config.yaml
n_layer: 19
d_model: 448
n_head: 7
n_kv_head: 7
head_dim: 64
d_mlp: 1792
vocab_size: 32768
activation: "squared_relu"
norm: "rmsnorm"
norm_place: "pre"
norm_eps: 1e-06
positions: "rope"
rope_base: 10000.0
rope_fraction: 0.5
qk_norm: true
attn_scale: 0.181
bias: "none"
tie_embeddings: false
parallel_block: false
extras: ["local attention windows", "shifted keys"]
init: "normal"
init_std_qkv: 0.0277
init_std_o: 0.0
init_std_up: 0.0277
init_std_down: 0.0
optimizer: "adam_variant"
lr: 0.00157
beta1: 0.9
beta2: 0.98
weight_decay: 0.0
lr_head: 0.00656
grad_clip: 1.0
warmup_steps: 298
schedule: "wsd"
decay_fraction: 1.0
decay_shape: "pow"
final_lr_fraction: 0.0
batch_tokens: 131072
seq_len: 768
doc_mask: true
train_tokens: 483500000
steps: 3689
dataset: "wikipedia_en"
Each number is 128 + 32 x the weight over its row's rms, rounded and kept within 0 to 255. Layers, rows and columns count from 0. The size above them is the row's rms in percent of the matrix's.

# layer 12 MLP down (transposed), 1792x448, rms 0.0416, rows 1718-1764, columns 0-31
size [108 104 109  99  99 102 106  94  95 110  97  97  95 109 101 108  92 108 101  92 114  96 106  99  95 109 105 110  90  99 102  94 106  99 103 100  98 103  97 109 100 102 111 106 102  97  97]
[[ 76 156 107 153 189 139 178 141 158 109 133 122 146  88 118  90 130 182  96 156 105 141  96 137 105 106 126 126 170  54 167 105]
 [132 157 127 118 114  95 126 158 101 181 186 135  91  92 118 178 126 143 139  72  87  82 123 128 161 131 105 140 165 206 114 116]
 [109 116 154 127 135 112 126 121 141 124 166 138 139 111  77 148 141 177 157  73 196 106  95  54 159 112 162 110 190 158 122 162]
 [ 90 177 181 117 183 132 167 152 135 148 152 133 144 124 131 150 106 179 131 161  83 107 109 175  99 164 143 123 127  97 115 139]
 [130  83 103 154  82  64 125 157 138  99 109 133 163 152  60  76  89 124 127 127 120 124 150 151 124 143 157 114 168 124 134 131]
 [ 92  83 186 129  92 110 127 142 110 122 152  93 148 101  99 138 112 136 139  92  74 113  84 134 177  51 135 115 110 106 166 120]
 [ 58 166 130 123 144 111 134 115 136 115 124 106 139 139 176 126 114  94 149 153 110  74 125 144 111  77 109  76 120 126 187 110]
 [117 102  82 119 139 130 135 150 139 126 168 178 155 142 102  57 131 115 158 136  95 107 128 134 113  59 139 142 116  96 142 130]
 [ 98 149 125 144 161 119 146  22 150  28 118 133  97 102 118 111 144 128 136  90 136  89 161 128 200 115 144 134 132 132  99 139]
 [163 161 153 152 179 117  94 101 136 149 110 125 117 121 183 146 104 102  98 144 127 197 152 100  88  92 150  99 155  96 130 117]
 [107 120 197 154 153 133 132 171 140 126 141 152 151 196 145 176  72 113 183 174  68 141 122 153  77 123 125  70 128 113 128 121]
 [135 179 140 116 153 117 130 125 127 166  85 137 134 117 136 134 112  74 165 132 127 120 116 172 115 117 100 103 178 104 163 166]
 [139 109  95 139 159 126 106 134 167 159 119 112  82 155 128 157 122  87 112 154 201 122  89 117 107 113 158 109 122 106 116 192]
 [128  94 147 164 135  87 135 135 161  78 162 172 102 145  80 123 167 134 168 130  87 118 109  96  61 131  83 101  93 165 135 137]
 [122 115 140 159 174 139 199 140  84 152 108 122  93 127 133 122  72 166 191 131 103 167  85  86  84 119 147 122 133  58  87 146]
 [121 134  82 113 151 167 135 164 138  71 127 114  76 113 152 171 149  78 149  93 104 129 173  58 142  62 101 117 141 141  52 126]
 [125 127 146 126 101  73 125 114 110 123 104 155 139 128 154  92 101 100 130 164 147 124 128 167  56 141  82 140 137 124  40 127]
 [121 185 108  97 116 136 110 156 198 106 127  74 132  91 104 119  90 145 146 174  90 131 167 116 149 120 134 116  81 175 166  67]
 [165 147 150 129 148 139 135  98 150 113  70  81 142 102 143 102 150 103 180 140 116 141 132 155 106 156 150 150  67 153  68  70]
 [143  51  97 110 135 122 127 126 185 103 136 146 176  84  89  44 135  90 133 170 114 168 153 159 135 156  82 145 111 148 156 117]
 [119 165 108 120 135  72 134 151 152 155 121  96 194 146  53  52  81 184  97 153 164 113 153 161 138 158 133 145 111  87  72 146]
 [114 175 168  69 118  95  64 178 141 121 129  59 126 154 103 130 149 105 106 152 136 132 157  81 137 144 140 148 224 183 104 100]
 [107  92 102  87  94 146  91 177 157 113 127  92 167 140 132 176  85 117  52 126 114  85  62 120 113 131 126 124 136 139 137 131]
 [127 160 130 100 147 125 141 156 110 126 116 156 109  83  87 148 150  61 104 130 146 128 164 163  75 141 112 160 187 157 126  94]
 [118 127  60 157 140 127 162 113 120 124 128  99 151 105 106 148 130 136 118  99 136  97  99 133 106 110 122 130 140 141 104  98]
 [141  88 148 155 137 156  86 146 137 165  83 228 136 110 110 111 151 170  65 107 145 142  46 103 119 144 150 146 112 136 141 110]
 [142  52  93 106 145 155 156 109  96  94 167 166 178  81 109  88 167  96  98 108 134 150  88 109 112 162 168 142 123 173 136 128]
 [138 136 157 121  73  79 143 125 206 154  98 155 149  91 156  52 154 181 120 124 121 137 144 168 126 151  98 120 160 146 156  74]
 [ 72 125 163  91 187 117 116  93 109 153 125 121 116 145 127 128  89 170 101 208 117 138 118 159 127 106  92 136 159 137 117 141]
 [107 124  82 169 199 158 122 120 158 160 146 123 109 130 103 151 105 132 101 143 117 163  69 101 166 119 103  76  98 144 172 115]
 [128 110  34 101 157 127 172 120 112  61 154 110 193 109 104 145 104 113 124 128 108 109 132 143 170 145 134 114  94  87 122  76]
 [180 107 162 175 134 133 130  72 155 204 116 129 134 108 103  83 124 147 124 112 155 155 112 128 108 113 130 198 177 117 144 104]
 [ 86 166 108 153 137  81 116  99 130 105  66 121 169  93 156 101 120 149 192 178 139 117  87 163  96 133  63 133 165 138  88 104]
 [101 115 134 139 127 162 137 105 164 101 134 127 132 133 129 132 140 154  61 123 135 168 100 195 126 126 115 164 106 142 122 164]
 [194 127 158 166  75 115 134 140 157  76 103 165  73 187 142 115 116 147 113 184 108 125 141 109 149 101  99 103 110  26 118 141]
 [177 127 134 173 137 167 182 159 138 146 119 147 118  99 148 143 135 147 145 138  92 107 133 135  70 113 161 199 143  82 143 166]
 [106 129 130 109 143 122 110 129 124 103 192 140 128 105  97 126 150 131 111  96 125 169  78 206 134  99  99 174 146 159 133 159]
 [109  96 120 101 119 216 138  91 121 200 150 128 132 116 147 119 214 147 145 114 140 116  77 124 158 120  99 120 130 145 136 114]
 [ 99 108 146  98   0  96  80  97 141 149 118 131 159 116 174 164 122 161  93  89  94 129 117 136 152  73 107 164 145 143 182 175]
 [ 92 134 160 140 111 143 124 105 104 103 120  99 103 106 144 155 158 114 111 116 117 109 166 165 174 120 134 174  94 162 149 141]
 [ 96 134 105 170 100  92 183 111  54  75 194 128 142 137 158 134 150 103 115 101 155  83 148  87 127 127  95 149  65  92 107 125]
 [ 65 113 131  82 133 105  95 127  78 178  81 171 143  98 105  97  71 120 112 125 164 151 129 114 179 189 117 119 114  76 171 107]
 [120 121 106 123 156 113 179  87  95 153 145 138  93  76 124 131 128 137 139 138 148 123 157 111 107 160 121 141 136 105 165 157]
 [ 79  95 161 136 170 142  90 178 203 177 140 179 116 131 114 108 157 156  87 122  68 109 123  84 109 127 112  77 180 114 146 126]
 [165 105 137 144 161  87 111 153 147 142 124 106 144 152 156 129 187 153 170 126 106  65  73 119  78  56  63  61 160 121 137  86]
 [162 120 112 141 112 154 173  87  96 179  93 109 151 164 112 191 133 152 122 108 101 130  99 167  81 110  98 107 103 111 125 166]
 [121 160 151 156  93 159  82 110 140 130  88 112 174 110 226  91 129 142 114 107 187 157 100 123 166 138  89  97 100 139 116  71]]
# layer 12 MLP up, 1792x448, rms 0.0577, rows 1719-1764, columns 0-31
size [104 107  99 100 100 105  88  95 108  96 100  98 104 106 108  97 106  97  94 104  95  99  98  97 107 102 109  87  96  99  89 101 102 100  96 104 101 103 111  99 103 110 103 101 101  96]
[[133 148 151 100 172 143 143 101 118 154  90 136 120 132 182 165 174  89 166 110 116 111  95 176 145 154 143 135  74 147 152 179]
 [100 167 134  59 121 102  89  52 149 157 129  88 129 131  63 128 150 101 112  95 166 145 126 103  74 158  97  76 115 112 188 137]
 [117 109 146 143 104 118  94  97 160 168 107  80 174 119  48 106  78  83 125 143 124 139  98 105 156  86 159 100  88 140 119 162]
 [142  95 129 115 127 106 146 122 106  88 137 105 195 157 130 101 142  43 151 148  90 129 133 143 117 139 138 166 146 167 221 186]
 [152  94 141 142 154 163  93 126 150 146 165 191 136 138  26 127 149 121 145 158 115 158 114 112 146 167 172 132  69 145 125  95]
 [ 92 147 165 112 135 131 168  64 141 165 149  74 120 117 130 103 122  81 144 122 121 166 139 122  90  77 149 149 119 125 132 140]
 [152 157 192 148 129 109 118 120 142 101 147 163 134 150 120 133  70 160 160 115 134 109 157 108 193 165  79 124  65 132 215 108]
 [122  96 192 125 133 154 114 139  73 180 135  60 127 185  90 138 147 161 165 177 136 158 184 108  62 147 161 101 134 169 175 106]
 [112 158  62  72 129 106 146 119 166 147 157 166 105 131 174 141 102  69 182 112  89 150 198 124 127 182 104 144 108 127 119 122]
 [137  89  81 143  94  77 120 133  82 128 102 119 143  91 136  80 154 111 173 115 122 178  75 116  85 160 119 107 136 186 135 111]
 [ 98  71 139 117 124 118 127  96 107 205 121 112 150 130  95 158 125 111  73 123 130 133  84 146  76 127 110  73 125 124 153 132]
 [106 124 144  82 173 111 127 145 121 113 156 105 132  59 172  90 201 122 111 107 122 179 141 135 153 179 130 113 104 124 164  79]
 [120  86 128 156  76 103 156 126 146  93 113 191  97 145 121 133 115 108 124  92 137 164  94 145 132 134  98 110 110  71 126 187]
 [ 98 154 128 145 118 113  99 130 103 134 138 148 132 179  47 149 112 141 108 135 187 104 155 113 107 129 130 110 105 168 139 143]
 [150 123 163 133 117 112 107  98  95 151 122 141 111 137 165  60 197 115 158 168 151 142 142 138 106 135  82 116 143 166 150  75]
 [116 102  99 139 168 148 173 119 139 116 155 174  93 114  77 145 113 115 131 132 149  96 113 157 137 140 163 128 119 134 183 136]
 [147 183 141  81 126 172 108  98 110 148 219  98 159  94 142 142 186 113 178  96 110 122 144  87 151 114 173  76 111 134 135 161]
 [100 144 150  68 171 175 140 118 142 121 191 188 169 118  86 154 144 139 143  95  95  95 128 156 118 165 152  79 102 175 114 117]
 [125  87 114 140 144  87  78 102 107 162 142 163 197 178 153 165 150 157 103 110 122 124  99 132  83 118 116  66 112  84 135  97]
 [129  93 160 120 139  80 120 117 105 161 152 175 120 149 151 156 197  63 180 143 112 155 162 149 137 137 132 108 100 161 127 104]
 [144  85 131  80 100  92 134 142  84 138 218 157 103  86 172 138 135  74 202 136 126 136 112 134 101 112 122  95 186 147 121 120]
 [156 120 161 139  94 152 104  33 160 141 144 114 128 111 124  88 158  91  86  65 114 118 125 129 116 134 166  77  87 148 178 145]
 [101  66 151 111 109  59 121 153 174  94 155  66 181  84  90 121 114 113 165 112 133 139 196 115 210 131 149 142  94 168  97 144]
 [127 121 168  52 125 184  92 126 152 108  74  91  88 119 146 131 138  97 143 120 137 125 186 113 117 204 133 133 132  96 112 184]
 [199  97 136 137 115 150 122 157 167 161 106 130 147 193 145  53  54 114 138  78 119  69  84 105 132 159 107 101 108 131 183 111]
 [138 108 119  99 152  56 146 139 102 133 216 126 100 133 153  63 134 138 172 175 118 193 117 155 150 190 120 127  49 121 159 101]
 [ 83 148 110 165 156  72 135 103 131 107 149 148 109 161 112 147 136 111 181 134 122 131 130 126 122 175 124  48  90 118 168  88]
 [134 129  62 152 140  99 103 164 183 168 135 150 155 122 118 139 174 173 119 129 129 102 153 174 156 135 138 116  64 108 164  97]
 [110  96  96 106 130  88 128 125 181 153 119 140 149 120  93  89 161 120 124 107 147 175 126 146 133 163 168 121  85  77 181  86]
 [144 116 183  95  87 143 131  79 109 116  84  94 136 177 123  54 140 114 128 106  83  47  77 115 178 109 138  98 116 197  98 119]
 [135 118  85 130  93 161 141 142  99 106 195 105 135  99 109 164 131  89 162 118 159  74 105 117 149 179 131 115  73 112 180 115]
 [ 83 139  98  85 148 193  97 153 107  98 158 142  95 156  68 152  97 146 126 107  80 139 148 105 164 118 169 124 131 145 137 194]
 [176 111 146 138 123 201 101 114 133 162 109 175 161 160 124  97 145  96 165 153 132 163  89 186 101 153 145 155 145 113 133  99]
 [132  68 170 135 131  60 146  67 127 112 180 147  98 169 115 143 147  41 131 127 122 136  94 108 104 140 155  87  70  83 116 125]
 [109 141 195  70 113  87  70 122 166 142 132 165 124 102 112 136 114 134 150 166 143 124 167 133 153 177 123  89 109 116 198  89]
 [105 147 188 132  95 128 127 186 149 133 107 107 117 153 109  60 104  65 124 153  96 109 121 122 124 110 151 169 108 151 150 186]
 [162 123 164 121 114 113 115 172 145 110 123 145 154 158 147 180 134  94  94 112 142  90 151 144  82 161  95 129 142 103 147 138]
 [106  71  83 125  95 158 101 138  86 116 147 143  87 177 163 118 143  71 134 140 146 126  65 120  95 178 185  76 108 115 118 134]
 [139 151 129 120 209 143 131 100  64 151 182  99 119 136 111 135 161  60 154 109 144 124 131  93  87 138 156 102  90  75 140 160]
 [120 144  73 142 198 146 115 122 155 177 126 143 106 101 101 135 135 119 172  96 151 137  88 173 133 113 142 131 124 109 137 157]
 [ 95 124  56  78 117  99 170 126 148 141 132 126 150  78 139 161 130 118  72 103 149 174 117 170 149 126 136 117 109 188 138 157]
 [148 104 128 153 169 111 112 185  79 161 153 102 131 126  93 195 124  91 134 102  83 145 153 215 148 141 138 107 147  93 108 136]
 [137 117 177 139 133  75 154  87 132  92  94 106 145 142 103 138  91 140 131 131 145 114 134 115 123  97 168 144  97 144 133 154]
 [138 149 199  98 118 188  83  73 120 163 157  99  63 115 102 112 158 114 115 165  43 130 167 122 175 110 144 136  92 177  90 112]
 [126 104 147 125 225 140  70 134 169 167 126  72 161 127 131 113 121  89 104 134 133 155 159  97  97 179 165 103 123 113 136 146]
 [125 107  80 106 132 101 138 118 119  73 190 147  90 208 117 152 151 151 180  98  59  37  72 142 111 170 164 138 116 133 181 168]]